From a checkpoint of a small transformer trained on Wikipedia.
Size: 10 layers, width 832.
Training: a variant of Adam for these matrices, 1379M tokens, 5261 steps.
Each number is 200 + 20 x the weight over its row's rms, rounded and kept within 0 to 999. Layers, rows and columns count from 0. The size before them is the row's rms in percent of the matrix's.

# layer 4 attention value, 832x832, rms 0.0188, rows 36-46, columns 448-511
095,215,243,175,191,219,167,209,176,167,261,196,189,197,174,186,197,172,176,221,186,180,150,194,212,203,220,220,173,194,214,204,177,193,202,185,228,206,167,183,205,180,210,184,180,204,195,180,165,217,238,224,213,192,224,204,201,198,226,206,226,188,178,197,180
092,202,199,209,208,181,218,182,219,194,234,189,208,165,193,174,172,184,201,188,206,202,210,165,232,172,207,202,201,217,226,230,183,173,202,174,184,171,197,204,166,196,239,222,206,232,189,190,190,222,188,186,203,223,199,229,168,199,189,219,176,199,175,201,225
097,226,199,225,217,217,214,182,235,187,189,177,167,185,223,215,211,199,208,181,232,169,202,200,188,188,235,226,206,196,187,151,227,214,162,204,224,207,182,190,210,185,184,197,185,233,175,188,176,233,195,179,188,201,237,207,192,239,244,194,159,214,222,223,195
097,224,184,206,178,191,168,198,220,240,171,177,183,215,225,195,188,183,218,186,212,195,183,209,192,157,170,212,175,184,232,200,174,246,180,196,212,199,204,172,218,167,231,167,175,183,196,213,197,218,232,214,204,227,208,223,196,168,176,231,189,199,184,200,205
096,212,170,203,228,232,198,205,166,204,210,246,236,228,200,232,223,215,207,209,187,180,193,222,230,176,193,177,225,193,187,168,221,197,206,158,189,217,214,183,216,201,195,230,195,205,200,207,187,187,219,211,176,205,214,187,191,190,175,182,183,222,188,224,190
093,197,189,226,179,231,179,224,190,178,221,204,243,207,200,223,203,194,209,202,225,208,179,234,190,220,213,186,195,219,231,245,215,169,202,201,191,236,166,250,168,177,189,205,211,170,200,202,188,187,216,209,232,213,180,187,220,234,236,211,223,184,158,223,189
092,180,184,174,191,198,179,216,190,165,223,186,225,242,201,247,221,206,199,196,194,173,207,200,208,225,184,157,183,238,236,217,196,183,202,211,217,192,187,179,227,229,222,186,187,199,225,161,200,238,168,211,217,195,192,217,219,194,237,192,219,172,200,227,167
093,203,207,179,213,179,223,199,236,180,171,242,217,175,182,162,173,177,202,174,167,187,195,214,211,170,179,190,205,197,207,205,212,226,189,221,234,203,183,194,233,233,215,206,186,218,207,237,192,240,238,199,232,225,182,214,233,182,202,184,208,163,184,181,181
096,191,206,193,246,212,192,184,176,180,217,186,205,206,189,193,189,223,176,221,192,200,217,207,216,183,195,232,179,168,224,227,243,196,197,182,208,169,182,199,219,180,218,200,221,196,175,191,194,186,204,205,203,173,182,214,185,197,218,211,204,207,176,187,207
095,186,172,208,195,205,203,181,210,229,197,206,215,183,215,207,217,228,205,198,168,201,212,187,197,156,193,194,203,203,211,182,220,226,203,176,203,181,238,201,175,190,194,223,223,191,186,188,213,208,186,175,189,166,185,173,210,198,156,195,161,189,227,183,180
099,197,183,200,176,202,231,198,224,209,216,208,186,222,217,216,191,241,210,194,209,209,238,218,176,188,193,184,212,217,172,202,167,206,210,213,204,195,206,177,155,185,185,182,198,180,210,233,190,184,226,175,211,170,195,203,207,229,209,224,217,182,207,213,207
# layer 4 attention output (transposed), 832x832, rms 0.0142, rows 36-46, columns 448-511
082,220,175,222,197,200,186,175,210,185,186,196,197,197,237,217,220,204,162,189,201,217,203,186,179,223,181,203,187,213,168,208,213,200,178,177,177,187,218,192,209,209,214,197,235,195,195,211,183,210,160,202,195,198,170,171,179,211,211,178,181,212,228,184,217
085,194,180,185,202,237,185,203,173,168,187,208,170,208,235,244,221,209,194,224,220,229,218,223,189,211,224,201,198,222,152,192,214,193,185,235,212,180,203,188,198,191,181,199,208,192,203,223,165,216,176,221,209,184,231,191,191,185,198,203,225,181,212,202,174
093,221,218,205,208,207,193,218,188,200,219,223,206,191,187,189,185,198,234,212,186,222,179,205,224,205,204,180,188,195,215,231,187,203,202,214,207,193,202,200,171,248,184,177,183,179,231,221,233,194,209,235,222,177,173,193,201,192,188,183,219,203,202,188,207
088,173,198,208,223,191,231,198,201,187,238,222,203,196,159,203,235,223,164,228,217,216,207,181,204,219,229,210,188,194,189,205,221,166,203,222,221,202,172,221,187,212,203,221,199,180,215,212,201,178,172,175,185,202,216,179,207,232,247,187,215,198,174,180,213
091,204,222,197,207,171,207,171,211,194,186,167,200,178,214,199,181,174,198,193,216,194,200,171,166,184,207,205,164,199,170,237,187,186,222,238,196,207,200,223,217,170,190,195,212,192,191,212,193,195,204,175,207,218,235,213,233,229,214,207,209,201,178,204,209
087,208,183,193,175,171,210,189,197,221,196,174,200,218,254,189,219,218,172,180,170,200,197,177,206,234,181,216,201,220,172,171,182,162,208,182,190,189,239,167,211,198,225,194,205,219,180,199,166,202,203,183,179,218,191,233,198,186,149,187,204,171,256,211,216
085,195,179,222,206,204,169,197,212,207,201,193,218,177,187,179,212,198,226,209,234,231,190,199,197,170,217,206,248,163,203,204,214,201,208,174,234,202,208,268,194,198,155,176,189,184,188,242,194,215,234,185,213,170,176,169,201,191,180,186,164,221,217,182,212
089,186,190,217,211,231,195,205,201,233,226,170,203,208,239,207,201,219,198,226,239,209,194,204,180,181,217,210,191,179,204,185,211,208,218,186,185,157,209,197,178,225,185,203,205,190,192,186,230,198,196,196,204,178,234,182,156,195,194,224,165,242,226,198,191
088,206,183,208,177,208,195,214,212,213,196,205,232,207,198,222,232,198,176,197,214,230,169,195,180,214,216,143,196,213,194,197,207,207,204,198,205,258,217,210,201,221,197,196,214,196,197,190,174,218,213,211,195,189,182,177,205,199,176,192,197,208,227,190,186
089,205,190,178,205,171,203,197,180,167,183,224,224,226,172,184,196,178,205,197,229,198,197,230,211,206,209,211,188,151,217,212,188,177,209,212,178,229,195,231,212,171,202,203,206,193,192,188,195,195,213,198,200,211,213,217,206,209,223,209,202,196,160,201,179
093,237,215,175,194,210,191,206,194,218,186,201,204,194,215,183,189,175,217,197,187,219,179,222,238,215,216,233,188,192,199,207,232,183,196,185,177,229,197,235,216,191,198,191,180,201,193,168,192,219,157,204,186,205,207,245,173,156,206,179,178,220,182,214,191